config.yaml
hidden_act: "squared_relu"
norm_eps: 1e-06
init_std_qkv: 0.0219
init_std_o: 0.00447
max_seq_len: 1024
Each number is 128 + 24 x the weight over the matrix's rms, rounded and kept within 0 to 255. Layers, rows and columns count from 0.

# layer 4 attention output (transposed), 128x160, rms 0.35, rows 22-43, columns 0-159
[[101 100 128 126 147 108 105 116 102  96 122  81  90 146 148 157 111 154 138 185 121 136 143 116 106 143 133 139  92 133 130 103 131 124 138  84 103 139  88 179 118 133 123 133 122 100 121 122 158 137 152 110 171 131 140 106  76 131 128 121  95 193 109 127 144 143 143 153 134 112 159 145 144  97 167 141 136  95 159 138 147 120 117 130 124 134  91  64 113 148 144 148 149 125 134 144 135 115 123 134 149 164 106 117 139 137 141 141 113 105 124 137 139 124 122  98 108 159 162  99  80 138 158 146 123 147 111  62 134 105 156 113 148 152 123 120 125 133 115 125 110 153 120 134 189 153 171  99  90 135 138 108 110 102 123 170 141  94 110 131]
 [154 135 159 118 126 161 149  92 156 192 140 100 133 140 115 128 138 117 124  93 133 118  99 128 143 133  67  72 126  99 125 145 128  82 124 122 140 143 141 119 140 118 105 104  44 133 159 122 152 101  91  67 112 128 131 126 113 125 130 130 123 131 107 130  91 114 152 152 168 158 155 146 106 132 118  81 144 131 138 104 119 113 131 157 127 151  97 156 151 140 126 154 133 142 149 161  97 163 182 134 140 138 110 159 138 138 146 111 124 157 151 136 151 159  83  62 119  85 123 121  56  99  81 125 145 129  91 147 124 117 121 154 144 145 140 142  72 120 124 132 122 153 135 141 150 128 130 146 127 140 127 135 154 116 166 117 141 152 156 124]
 [137  98  84  94 139  80 127  98 106 131 119 155 141 150 106 133 134  82 132  92 160 128 173 143 169 126 134 106 151 161 117 148 164  82 166 139 137 150 129 132  96 125 153  98 114  74 138  90 116 107 138 116 156 118 131 135 136 143 134 113 146 119 180  69 112 126 142  94 149 113 129 130 119 163 129 105 132 127 152 132 148 144 112 157 138 110 152 141 137 133 149 176 134 136 104  86 126 101 174 139 108  93 152 108 150 147 112  92  91 123  70 139 144 142 140 121 144 171 160 119 140 138 119 143 154 147 104 158  72 146 165 151 119 123 163  86 150 125 165 119 133 144 120  77 148 138 102 135 117 119 118 135 155 113 169 111 129 134 148 150]
 [163  86 169 134 190 155 120 130 133 118 115 153 118 126 114 125 177 152 145 107 165 148 182 102 133 120 144 102 180  98 128 104 159  94 131 127 148 123 158 158 126 120 107 146 127 114 137 120 125 120 133 145 143 179 152 116 138 106 130 140 133 111 129 104 146 150 109 132 148  80 153 183  97 132 161 138 153 114 121 162 148 118 116 132  75 121  83 126 146 120  94 117 121 117 120 123 143 141 128 129 125 167 116  95 135 155 100 171 107  84 127 160 118 109 125 117 146 146 138 159 113 148 121 123 121 158 165  92 117 147 142 128 139 125 128 120 127 140 148 104 128 129  94 114 133 147 122 123 104 175 127 126 122 110 132 134  57 148 143 144]
 [142 128 122 132 112 153 150 115 139  91 122 127 112 131  84 104 121  98 117 117 143 116 193 107 119 111 112 158 134 140 133  95 135  85 175 125 149 116 143  82 146  98 133 133  92 188 122  94 113  77 135 139 131 134 123 161 131 127 130 154  72 127 131 147 122 135 157 119 103 154 105 135 121 132 134 128 106 144 133 171 137 139  70 147 176  90 131 121 130 131 148 104 138 173 134 160 108 101 157 130 153 118 110  99 128 102  95  87 128 171 122  76 147 109 128 138  86 117  55 107 165 152 100 117 128 120  89  83 120 123 121 125 105 102 114 136 124 134 158 122 129 182 134 129 109 133 138 100 157 106  91  83 100  89 132  95 124 136  75 158]
 [133 114 162 120 147 147 128 115 152 136 118  91 149 145  96 135 134 156 101 151 130 114 135 124 132  90 134 106 167 139 106 157 134  97 161 120 174 113 163 117 137 117 119  90 121 108 121 122 130 134 117 104 106 115 142 127 111 114 126 122 103  83 139 108  94 111 139  93 112 131 131  86 122 119 123 133 100 126 151 152 149  99 127 128 124 110  93 113 163 106  85  93 103 108 140 109 154 138 160 124  92 116  85  99 177 112 177 133 138 173 104 128 121  95 124 108 132 131  89 100 131 128 170 139 154 144 157 162 117 135  95 100  98 155 147 110 130 110 182 144 133 144 126 148 116 121 136  97 129 122 114 101 110 130 141 136 111  88 134 117]
 [126 125 120 149 110 144 100 108 157 142 106 103 126 147 139 140 129 130 106 177 147 115 151 199 141 141 104 149 135 134 118 130 148 137 153 107 136 129 114 104 135 138 121 131 120  77 148 122 118 133 126 135 159 132 104 114 155 118 148 114 110 100 164 137 130  88  88  84 129 145 138 166 152  98  89 108 150 126 127 137 107 132 158 134 118 121 117  90 149 125 128 127 152  79 118 150 107 127 105 143 103 115 137 156 132 160 112 103 119 124 126 140 117 107  96 137 157 168 137 169 131 110 122 144 124 149  89  65 152 101 131  84 123 143 142  83 137  76 117 130 153 123 149  94 114 100 149 121 156 116 120 123 141  95 123 146 173 166 109 175]
 [105 144  90 116 120 156  97 156 142  83 141 147 194  90  98 133 143 131 111 136 147 127 111 162 105 131  84  98 141 150 105 125 164  57 155 122 141 160 107 111 135 151 133 158 112 136 146 147 132 121 140 167 106 146 131 128 107 176 136 134 159 104 123 115 149 135 124 117 147 107 142 138 121 103 131  99  97 120 110 175 145 163 123 199 126  72 117 151 118 166 159 169 148 149 127 146 163 103  85 170 116 154 124 157 117  91 156 104 127 114 119 124 113 122 116  56 114 127 113 136 134 135 155 130 140 108 116 128 143 114 129 173 110 131 101 151 161 108 140 143 134 157  98 139 117  98 117 115 116 106 107 139 116 149 139 130 125  92 189 127]
 [116 157 113 138 101 106 112 125 112 158 133 116 108 124 108 181 148 129 109 128 126 120 108 123 110 153 102 161 141 133 120 129  98  98 120 112 149 130 112 115 138 115 152 124  90 124 151 141 127 125  95 147 139 130 115 148 106 164 144 149 184 135 125 119 131 129 138 158  92  72 125 134 145 142 109 147 124 138 124 136 136 103 104 105 147 136 107 133 159 103  84  83  89 134 107 135 170 138 136 116 130 114 125  64 102 113 156 110 110 151  81 160 146  79 120 100 128 140 159  88 164 161 109 111 124 141 116 141 118 138 136 130 143 162 145 142 111 157 135 121 102 145 125 140 147  81 140 130 111 120 105 168 119 135 114  93 151 140 170 118]
 [149 131 150  87  99 103  82  64 153 162 155 163 118 120 137 180 147 121 128 141 127 110 106 142 152 120 126 152 152 145  96 132 125 106 128 103 110 101  97 103  90 105 104 131 116 126 170 171 105 115 126  86 123  76 145 160 119 194 143 109 148 128 132 100 162 132  87 113 133 121 160 141 102 114  72 125  87  92 129 115 118 105 120 118 136 143 143 102 132 131 149 105 136 153 143 173 107 162 121 148 151 100 137 154 119 136 131  96 128 148 125 121 113 136 140 140 114 143  96 131  98 125 141 100 139 103 155 147 134 102 131 103 101 116 116 170 143 203 102 180 120 128  96 159 137  86 151  79 104 171 139 102 114 137  89 127 134 153 118  81]
 [161 137 138 110 130 181 129 122 123 123 128 123 114 113 124 138 116  88 100 121 116 142 131 137 139 137 116  96 123 162 163 131 116 140 104 133 162 165 165 153 108 113 120 107 200 136  96 145 148 139 121 151 106 152  72 150 136 151  94  97 103 135 143  88 191 137 133 156 130 147 109 167  84 142  85 107  94 148 152 114 151 115 111 162 114 142 166 125 145 157 137 135 131 141 159 126 165 138 131 147 137  91  91 127 122 169 136 113 126 129 140 120 100 159 109 126 170  84 166 103 110 161 118 116 118 170 121 125 101 120 105 138 123 180 137 108 121 110 129 140 112 165 108  85 119 124 168 128 132 180 143 126 149 164 114 130 127  63 166 136]
 [130 158 160 109 119 130 131 129 154 127 138  94 109 181 113 109 162 114  96 142 159 129 155 116 122 124 126 188 103 166 106 106 170 152 154 120 138 139 131 120 125 158 146 174 114 134 126 165 120 135 151  77  56 143 150 153 141 120 152  97 152 115 132 157 102 123 155 125 114 103 103 111 105 111 119 143 112 119 155 111 116 126 111 121 161 112 155 136 134 113 100 132 138 141 129 119 118 126 109 126  80 157 129 145 157  96 126 113 114 143 153  95 108 135  95 146 134 136 140 103 124  74 129 106 117 158 109 138 102 125 136 157 128 127 132  83 127 146 105 146 120 105 147 113 114 151 115 122 111 116 167 142 113 150 116 137 122  96 145 125]
 [118 142 176 133 138  97 142 125 152 143 137 152 164 109  98 144 103 122 111 173 119  84 138 154 141 110 149 112 111 145  96 117 111  72  84 139 141 178 128 126  80 114 140 145 147 110 168  95 173 134 134 165 129  94 117 144 112 145 115 133 123 187 140 122 150 143 164 117 103  93 125 132 124 132 128  88 116 118 141  82 150 115 137 127 159 112 118 142 110 109 168 148 134 133 108 134 146 141 137 116 107 124 144 132 109 141 132  95 141  82 116 128  45  99 131  92 138 164 148 108 152 149 139 113 130 128 127 133 127 140 139  84 149 154 154 120 167 133 145 121 128 117 152 146 144 171 108  98 137 155 135 134 121 126  94 174  99 100 133 167]
 [160 123 112 133 126 152 160 143 146  75 125 106 128 112 122 123  98 110 155 156 161 143 122 181 110 106 125 131 118 131  69  89 107 106  93  93 117  86 163 112 102 104 144 128 185 150 121 106 145 138 133 107 142 105 109 157 120 120 127 135 122 127 163 133 129 163 120 149 167  65 108  91 109 134 120 174 131 115 107 135 145 102 143 136  79 107 140 137 143 125 109 148 132 123 173 112 168 128 154 115 118 165 114 110 147 130  85 139 140 173 113 117 164 110  88  97 103 125 162 156 161 139 167 157 153 141 110  93 129 103 112 128 145 119 181 167 153 124  96 118 125 171 145 104 169 160 115 194  88 122 152 147 137 165 143 172 124 131 143 175]
 [115 123 133 136 129 114 170 169 146 135 135 139 115 160 145 117 133 139 117 105 130 167  98 135 144 145 110 133 153 132  98 104 104  82 122 100 135 148 125 191 103 124 136 120 125 141 192 127 136  71 184 156  92 169 135 103 136 133 133 136 120 140 118 106 104 149 133 101 119 118 142 163 119 159 107 100 133 107  99 131 105 153 135 130 162 144 176  77 106  41 134 140  88 102  95 138 103 120  94  99  91  82 143 119  77 143 156 106 117 141  86 136 164 116 118 164 120 130 116 145 136 125 152  88 118 125 117  94 177 153 122 126 149 115 119 136 126 140 141 143 144 133 140 138 106 146 158 148 166 121 147  60 125 147 170 115 163 110 152 107]
 [108 130  89 125 148  78  97  90 137 102 150  96  97 107 144 116 106 140 139 128 103 137 131 168 129 124 196 159 100 169 130 140 153 131 150  73 120  89 113 121  80  81 104  88  79  69 186 115 102 109 138 147 135 125 126 103  95 134 128 123 162 123 130 109 103 110 169 104 127 135 171 156 102  99 107  99 119 157  84 122 135 161 120  73 140  98 112 142 162 126 126 109 127 109 137 150  90 123 135 111  86  97 155 120  99 137 146 130 145 103 107 127 143 113 180 121 126 127 142 120 114 121 130 128 130 120 176 109 152 130  85 104 148 115 115 159 162  83 118 131 158 115 138 132 111 143 150  94 132  78 126 153 152 152 120 164 130 130 105 126]
 [144 144 153  92 103 112 146 118 100 130 148 133 170 132 106 132 121 128 132 161 111 130 174 102 147  79 117 129 152 118 102 108 138 131 134  98 115 118 146 141 163 123  79 167 107 118 122 111  98 174 129  99 131 110 154 165  99 162 116  93  76 159 125 134 125 162 159  76 100 134  85 152 184 106 153 168  91 160 151 131 138 122 141 158 115 127  84 146 101 114 117 148 128 103 138  98 118 145  94 119 132 107 145 125 133 148 162  96 124 166 133 137 111 172 131 157  92  69 148 100 119  84 126 195 127 113 133 148 120 123 158  92 172 106  93 137 115 146  97  75 124 184 111 121  99 100  73 175 128 111  98 170 110 141  85 143 122 113 135 141]
 [112 128 110 162 107 151 139 115 141 144 124 154 130 106 133 129  97 136 118 149 112 124 122 199  91 121 156 165 122 162 166 178 169 152 139 133 143 138 106 138 108  95  94 118 132 135  99 104  99 136 167 144 132 125 123 146 107 159 128 138 115 166 143  86 140  82 111 164 151 119 168 117 140 138  80 173 159 106 148 146 101 106  85 128 153 124 165 141 129 160 149  93 156 123 209 136 108 173 111 114 149 154 185 107 104 138 152 125 140 115 155 123 124 111  89 155 108 133 123 122 167 150 189 112 131 133 131 143 159 128 129 104 123 124 138 131 125 149 112  84 149 109 129  98 138 102 142 110 146  96 128 126 185 141 156 126 152 127 136 155]
 [150 148 117 142 156 144 129  99 133 157 118 119 129 112 134 146 188 135 119 123 145 118 125 113 153  79 145 133  84 123 146 125 173 117 103 114 128 123 148 132 161 146  96 121 157 109 164 161 128 140 119 138 169 133 119 117 111 145  97 129 143 139 124 160 112  99 110  77 105 109 101 116 140 118 129 167 160 152 139 118 143 137  83 120  86 130 139 145 126 141 134 140  97 155 115 125 107 145 183 115 104 134 121 128 104 144 127 161 138 105  91  79 149 138 140 145 131 163 114 153 163 108 151 133 150 148  75 115 121 135 145 140 144 112  96 127 141 117 141 146 136 107 149 170 102 131 114  97  98 107 160 151  85 165 128  98 162 115 132 139]
 [114 135 161  57 145 120 172 135 143 109 140 120 149 134  94 152 138 102 143 134 123 103 112 126 123 136 164 141  97 106 158 120 130 131 140 142 111 128 139 130 134 116 145 145 134  93 130 129 129 150 144 140 142 112 113 100 137 143 135 172 154 140 190 116 116 101 112 192 122 115 116 132 126 116 173 140 133 119 122 123 114 125 108 100 144  84  80 119  94  95 140 150 132 134 110 126 164 113 128 124 111 106 129 138 115 141 155 110 132  98 125 133 133  78 104  87 115 125  96 141 144 134 125 130 144 172 175 130 165 118 129  81  98 132  53 112 126 112 150  94 140 168 149 145 115 156 108 150 123  94 131 152  88 158 115 130 190 134 149 146]
 [112 101 104 135 126 130 127 140 147 168 144 137  93 139 157 112 136 156 136 122 145 149 152  92 150 121 118 116  95 154 124 108 113 141 128  71 127  98 101 117 108 107 160 164 172 140 103 148 128 127 130 103  95 124 188 122 145 138 119  97 186 129  92 116 142 136 131 134 155 128 125 143 142 160 151 100 127 124 138 109 157 139  96 131 140 113  99 122 148 141 149 139 154 153 182 114 132  92 158 135 173 135 159 138 126 124 151  99 147  92 147 127 109 121  67 108 185 157 116 146 126 134 127 168 131 109 125 132 155 115 145 133 120 111 119 166 131 114 103 125 153 107 141 119 133  94  97 155 180 166 129 134  48 127 136 120 101 146 154  88]
 [113 115 133 117 126 110  94  84 138 123 120 132 137 118 127 115  87 143  92 138 145 165 106 119 116 131 144 130 178 144 143 119 159 105 158 123 131 128 167 133 153 107 107 132 135 138 123 108 125 124 162 102 132 190  99 130 155 107  86 135 123 136 112  84 147 135 150 133 167 112 115 159 112 121 123 147 146 154 120 109 148 114 134 100 158 120 148 151 148 103 152 143 115 138 126 162 147  95 128 122  89 135 143 119 164 147 114 121 169 118  96 159 113 168  77 134 125 135 174 121 121 131 129 147 121 110 108 143 115 140 110 126 156 163 135 145 132 117 160 131 110 137 165 145 178 146 120 127 106 147 170 124 146 136 144 149 159 173 181 135]]
# layer 4 attention value, 128x160, rms 0.135, rows 23-43, columns 0-159
[[145 146 118 151 135 136 119 110 162  66  88 102 136 132 125 129 165 150 112 180 132 110 128  97 136 106 139 138 100  91 138 137 155 133  79 124 120 139 123  95 161  92 119 142  82 190 133  97 120 139 140 143 141 126 150 138 137 135 130  90 110 103 124  86  84 124 153 147 120 190 160 108 140 122 118  97 165 141 152  64 126 178 135 127 112 125  71  61 123 109 125 147  90 128  97 107 128 128 154 132 121 128 138 127  93 134 161 135 121 130  62 128 130 145 127 197 117 125 148 143 171 148 141 130 112  63 166 146 102 125 146 124 127 151  78  97 103  95 171  83  98 125  92 126  71 111 146 108 108 130  85 136 140 112 150  97 116 152 137  76]
 [ 79 133 163 164 149 126 114 118  69  94 161 111  99 136 111  95 134 134 151 163 136 162 144 120 154 165 175 100 144 158  99 145 105  95 125  75 132 155 142 119  71 126 146  89 127 139 140 138 100  83 146 146 104 152 161 158 144 120 103 142 112 160 180 108  97 151 153  80 116 132  70 105 114 151  81 101 108 125 139 128 153 132 124 107 123 137 141 127 139  93 125 122 126 116  91 141 158 153 116 164 137 113  99 155 159 132 192 187 159 121 161 148  88 108 109  95 155 128 124 108 171 103 140 114 114 166 124 175 161 128 151 142 101  67 148 126  93  98 159 114 109 131 101 137 158 113 137 128  97  79 121 147 113 113 129 146 126 119 141 143]
 [125 112 110 160 116 150 139 186 132  88 143 128 156  84 155 165 116 186 147 115 104 133 118 118 148 116 142 123 165 105 140 125  89  88  97 138  94 111 151 114 117 123 134 118  87 101  95 160 112 137 154 121 107  95 182 104  99  90 185 100 111 204 141 132 129 159 159 143 140 172 139 104  96 103 135 118 144 124 160 151 138 118 103 103 158 155 111 123 126 119  89 172 128 126 181 123 123 113  89 132 134 117 142 181 131 141 134 128 135 165 111 106 123 101 123  73 189 164 126 151 109 102 121 120 171 135 121 138 142  89 158 131 103 111 106 134 114 114 130 129 120 136 122 102 158 120  91 128 151 100 129  84 160 132 140  57 124 120  79 133]
 [114 113 115 111 145  76  89 109  94 163  90 160  97 149 177 114 103 143 136 146 100 169 113 175 137 125 109 101 151 124 126 148 115 192 114 105 156 189 108 161 100 111 179 133 119 148 168  94 152 143 171  74 126  69  99 147 116 156 131 130 136 153  82 150 123 100  86 111  62 100 120 142 124 147 104 120 118 117 150 125 153 118 162 104 110 192 127 105 113 127 134 120 116 159 107 121 109  84 124 200 121 152 106 143 149 133 108 145 133 114 101 123 130 138 123 109 156 115 159 143 145  87 188 137  96 139 132 133 152  99  92 145 181 152 128 116 144 149  93 154 118 101 102 122 117 115 148 131 165 108  49 136  76 146 122 130 117 159 145 128]
 [100 122 127  85 141 120  99  85 130 110 104 163 134 145 138 157 148 145 136 141 134 140 140 149 117 142 108 131 124 168 181  89 118 125 110 104 173 139 128 135 165 149 126  93 101 135 128  93 116 121 208  75 124  96 164 139 159 112 135  88 121 133 121 150 117 103 146 148 183 125 143 162 124 133 133 113 106 138  87 140 100 142 104 142 118 134 147 130 100 149 130 162 124 139 146 144 108 151 113 153  92 105  91 168 118 103 211 103 121 147 139  94 123 166 108 119 130 129 120 157 130 116 121 119 119 129 144 145 123 139 174 141 110  90 113 157  92 141 104 176 142 142  85 159 131  72 132 108 128  99  95 146 100 190 131 112 117 160  95 149]
 [118 132 106 138 105 148 113 109 107 164 115  83  86 156 143 110 139 145 127 107 149 169 120 121 113 105 127 116  81 133 114 147  88 135 151 143 172  88 124 140 148 151 124 142 109 121 127 112 123 129 165 214  89 159 163 159  86 144 151 135 139 144 146 115 141 161 116 106 119 119 108 143 139 108 148 148  86 134 124  93 201 103 124 115 119 131  98 119 123 167 157 124 146 159 149 118 166 101 130 142 132 155 118  95 137 131 116 114  95  95 120 161  97 144 191  92 141 135  89 140 134 100 167 145  97 126 143 139 147 157 147  80 133 144 139 142 107  93 130 103 143 126  86 159 136  80 114 111 136  89 111 129 122 167  92 165 169 112 127 140]
 [129 148 110 123 159 106 122 113 181 170 123 174 164  92 117 138 128 128 125 191 164  89 123 169 167 139 132 109 153 116 111 164 125 110 110 107 144 115 111 127 140  97 117  87 119  98 125 135 167 158 111 183 109 129 162 155 183 169 150  95 111 167 120 126 169  98 139  91 110 137 128 120  82 176 101 112  80 116 104 120 150 107 130  89 138 111 124  98 148 113 106 123 134 119 120 130 116 133 150 170 129 169 121 116 142 107  95 147 126 129 130 119 104 155  60 162 167 126 130 124 146  88  81 104 148 139 110 130 137 167 158 127 164 133  89 173 191 101 148 164 165  93  38 110 139 108  88 128  91 109  94 131 145 138 106 138 126 150 118  99]
 [130  78 135 123 133 166 167 120 146 133 118 142 127 122 138 116  84 109 124 157 111 172 129 107 162 158 109 160  84 180 159 122 144  99 135  94 134 101 166 135 102 127  97 141 117 114  79 133 159 125 111 110  94 131 140 169  90 143 113 135 143 159 143 127  89 111 142 130 100  78 162 106  89 135 122 119 111 136 130 156 132 136 116 165 107 142 135 120 142  89 103  96 102 116 136 157 126 161 139 155  54 114 150 142 131 104 120 149 137 120 135 125 107 128 140 137 127 129 112 148 132 156 123  75 114 124 160 149 120  89 153 133 127 101 105 144 102 128 133 155 138 137 112 114 145  90 121 116 107 138 112  99 122 116 147 128 109 145 107 119]
 [169  94 110  99  92 106 144 148 154 169 112  83 113  64 161 154 132  92 127 153 126 145 121 129 148 132 106 143  82 144 127  95 152 143 173 211 183 112 120 139 147 157  92 128 175 103 155 165 123 131  98 146 121 153 208 181 148 160  93 122 175 119 103 160 166 101 127 143  94 124 194 137 180 119  88 154 118 121 126 138 116 138 139 125 114 159  98  92 171 106 111 157 111 108 144 119 125 158 143 159 118  86 139 141 117  85 122 157 143 141 110 127 125 118 110 113 125 174 150 134 147 150 169 105  88 126 168 129 125 158 140 209 121  95 137 151 194 131 132  91  88 111 118 147 122  88 159  94 131 142 120  65 117 122 109 126 153 107 158  98]
 [110 150 131 144 132 119 128 146 163  77 116 145 135 128 119 171  95 124 102 150 179 108  91  74 141 139 175 108 142 157 137 134 141  98 115 101 124 101 147 151 157 177 167 109 117 132 185 133 114 133 109 119 113 125 162 130 103 151 139  98 121 101 136 101 128 145 135 100 136 122  74 125 114  58 141 117 110 106 115  76 103 122 145  75 119 116 124 136 135 137  71 141 144  91 123 114 152 162 107 101  99 134  94 125  41  99 155 140 127  98 136 140 157 117 107 132 102  90 148 121 127 194 137 155 112 117 116 125 146  79 180 113 159 134 142 163 155 144 140 127 158 123 114 118 135 126 101 126 122 135 146 145 101 172 187  86 125 133 202 110]
 [128 132  79 146 159 102 134 120 100 106 146 155 105 154 108 120 149 155 120  60 159 128 106 101 126 118 121 148 107 116 148 141 179 188  97 109 102 166  52 157 160 122 141 143 156 144 123 140 125 126 115 129 148 170 118 134 131 159 138 110 148 156 134 142 157 134 118 168 139  90 143 100 171 106 146  86 131 172  95 133 126  83 115 126 118 115 161 126 114 119 162  97 131 128 104 112 140 144 161 175 106 122 139 161 135 155 126 109 110 130 151 138 140 178  95 125  95 164 122 106 120 116 151 154 109 116  99 162 132 149 118 162  68 139 150 145 125 140 132 138 104 153 107 126 113 135 145 103 111 114 163 126 124 132 112 112 138 161 127 162]
 [117 151  70 182  96 114  94 128 123  92 162 165 151 107 141 102 122 103 131 144 125 130  69 135 181 125 165 100 149 176 110 125 136  93 173 149 145 127 157 104 111  86 107 111 108 151 128 167 121 145 120 141 121 132 140 115 157 108 103 103 107 131 151 136 155 106 123 103 120 114 104 127 124 146 112 129 153 167 111 107 129 147 143 159 157 100 144 153 143 114 106 124 123 141 178 122  94 182 131 141 103 142 156 106  86 128 139 149 144 110 137  96 120 142 114  92 135  96 126 101 114  71 126 121 140 123 108 166 152 181 158 145 152 110 178 137 133 131  95 121 137 142 121 141 163 122 161 128 142 142 123 139 113 112 191 121 162  98 147 103]
 [ 68 143 135 163 114 173 134 114 140 131 128 160 112 116 107  82 162 146 122 138 173 180 113  89 136  77 123 168 198 137 165 128 162 109 136 103 113 120 140 155  88  91 113 119 126 155 164 119 132 131 166  96 183 120 134  99 148 127 135  63 132 108 122 129  80  76 104 150 132 131  57 117 175 132 146 106 103  92 122 141 127 120 111 119 113 188 144 102 156 185  75 123  82 140 121 130 147  94 127 119  84  85 121 128 111  71 127 170 142 150 198 131 135 150 185 128 144 148  82 152 124 154 112 132 165 133  78 144 148 158 125 117 162  99 143 156 121 109 169 179 177 123 109 124 134 166 119 120 144 107 150 115 154 183 147  90 140 144 160 135]
 [ 99 165 170 147 187 159 147 116  77 123 112 128 115 112 139 163  50  93 127 153 133 152 164  97 154 129 138  84  86 134  81 114 114 104 148 155 128 148 126 147  83 137 121 134 156 140 136 148  89  74 131 146  94 168 135 119 121 121 189 104 175 121 121 136 166  81  99 132 114  89 104 150 120 136 141  82 145 133 121 105 113  87 160 144 157 135 121  96 157 145  71 148 112 170 128 105  97 128 112 133 190 142 139  91 162 100  69 170 122 118 115 142 165 109 115 172 127 157 138 165 123 127  97 132  80  95 166 133  70 144 100  83 117 102 183 108 140  88  86 153 178  88 129 135 159 113 108 131 141 149 137 111 134 130 120 117 115 143 105 167]
 [149 130 164  84 114  84 135 108 110 165  91  88 122 124 144 120 118 122 121  98 143 121 101 152 146 166 144 178  99 134 124 109 108 106 158 153 196 104 160 111  95  82 140 111 145  92 128 171 150  68 142 126 151 144 123 145 108 131 143 134 114 128 125 150 157 109 104 108 121 167  92 149 140 162 169 110 105 133 133 166 134 172 173 141 124 126 173 106 139 150 182 139  96 144 128 151 157 148 141 130 118 112 134  80 143 134 131 137 160 140 146 126 146 123 119 148  67 152  63  95 149 141 168 101 130  91 135 124  95 140 128 138  93  65 119  94 121 123 119  73 146 100 109 194 215  91 138  78 110 110  94 129 155 134  91 173 122  67  69 108]
 [185 113 122 130  94 150  92 153 186 158 159 181 105 135 112 110 130 132 103  97 189 141 173 173 128 132 138 171 154 164  96 110 148 171 124 139 128 227 124 147 151 168 123 152  60 173 148 141 123 141 166 140 185 150 165 119 169 108 109 117 134 144  97 123  69 137 115 157 147 117 119 130 131  95 113 144 143 133 127 159 150  98 122 122  99 124 153 178 162 130 144 142 125 138  84 167 129 137 109 163  99 142 115 131 135  62 145 125 126 121 129 130 113 125 124 143 143 149 140  92 148 107 104 105 155 146  93 134  98 120 149 204 104 149 134 115 122 165 114 103 169  67 114 103 103 155 161 140 147 180 134  98 124 122 122 115 123  85 122 115]
 [182  89  88 116  80 123 159 120  91 118 122  84 111 147 167 110 106 101 129 119 153  90 105 135 131 152 134 141  84 151 148 183 125 110 138 152 181  75 175 104 121 171 179 140 165 110 180 107 154 133 143 113 160  93  71 177 165 157 127 170  79 129 126 111 158 134 111 123 141 130  87 137 169 137 114 176 104 141 111 111 161 112 114 145 159 173 141 127 148 134 105  81 122 124 145 133  99 100 141 125 149 137  73  91 146 117 114 142 148  96  98 135 130 155 152 115 135 134  68 122 146 170 117 135 158 142 100 111 155 110  92 131 129 138 186 155 138 145 122 118 140  89 144  96 128 119 173 134 112 132 121 100 139 135 120 118  99 133 116 131]
 [121  99  76  96  99 141  98 159 123 126 114 170 175 121 164 155 157 107 175 118  73 139 149 121 143  89 120  96 130 149 107 104 130 100 102 123 110 126 162 133 135 121 137 138  99 157 115 134 106 157 112 104  96 186 116 134  72 151 114 124 114 116 156 138 150 147 129 144 125 136 103 101 158 177  81 122 121 119 151 145 153 136 146  94 131 117 159 150 100 124 128 128 111 139 109 164 114 106 139 109 130 149 174 127 190  98 134 118 151 122 135 170  92 151 119  73  69 152 117 174 115 140 125 141 188  94 120 106 158 116 119 120  96  94 117 124 145 129 140 157 111 120 103 126 120 135 122  90 155  74 122 164 131 129  72 153 129 116 102 131]
 [101 144 138  98  91 123 125 149 109 131 129 146 124 120 137 123 106 119  97 166 116 129 136 152 184 159 118 127 169 122 159 161  80 117 149 118 160 123 169 143 188 164 151 160 103 130  77 147 121  84 128 135 124 130 111 128 112 170  92 136 136 142 159 190 141  94 163 173 141 120 136 156  60 138 151 161 158 148 125 127 115 125 113 135  99  98 147  95 124 134 127 104 137 147 142  95 154  98 124 116 131 142 160  90 140 113  99 146  98 166 161 152  93 159 118 128 127  85 110 117 125 120 133 101 129 156  61 131 137 151  82 144 109 121 129 112 114 155 114 118 155 142 128 104 132 149 179  73 133 112 127 138 129  92 128 138 126 144  75 127]
 [118 134 123 101 129  90 206 155 147 138 176  91 141 124 109  85 154 180 116 102 123  82 114 153 100 137 143 138 141 130  82 147 146 135 139 159 146 128 106 166 164 150  90 117 132 163 143 131 130 128 115 134 129 116 118 128 137 131 158 123 120 193 125 125 156 158 164 167 127 126 135 142 150 145 164 120 161 138 103 136 152 116  67 156 144 142  86  70 107  90  71 125 130 124  88 165 155 150 104  98  85  98 122 152 125 127  54 123 118 122 140 111 105 122 116 151 127 117 169 105 121 107 134 160 125 102 147 114 147 167 164 104 146 145 134  77 146 147 144 100  84 106 147 133 124 151 100 122 123  99 107 136 102  78 121 150  88 101 126 116]
 [135 120 144 172 113 104 105 137  91 124 166 133 129 121 100 146 158 115 184 124 143 108 139 129 127 116 179 146 135 161 106 144 143 125 135 114 167 144 112 146 126 110 117 128 105 168 137 151 157  70 165 129 145 111 157 140 130 136 116 166  92 158 172 109 155  98  93 154 174 124  95  84 148  74 152  79 117 121 130  97 135 110 151 131 129 155 110 135 137 142 142 152  96 122 151 114  72 121 104 151  81 109 104 116 106 147 104 128 183 119 121 131 161  99 141  89 136 121 122 125 108 164 100 124 128 102  92 135 121 119 138 102 125 126 112 141 109 142 142 122 195 144 106  95 157 159 111  76  77 112 151 172 144 129 129  93 111 123 111  81]]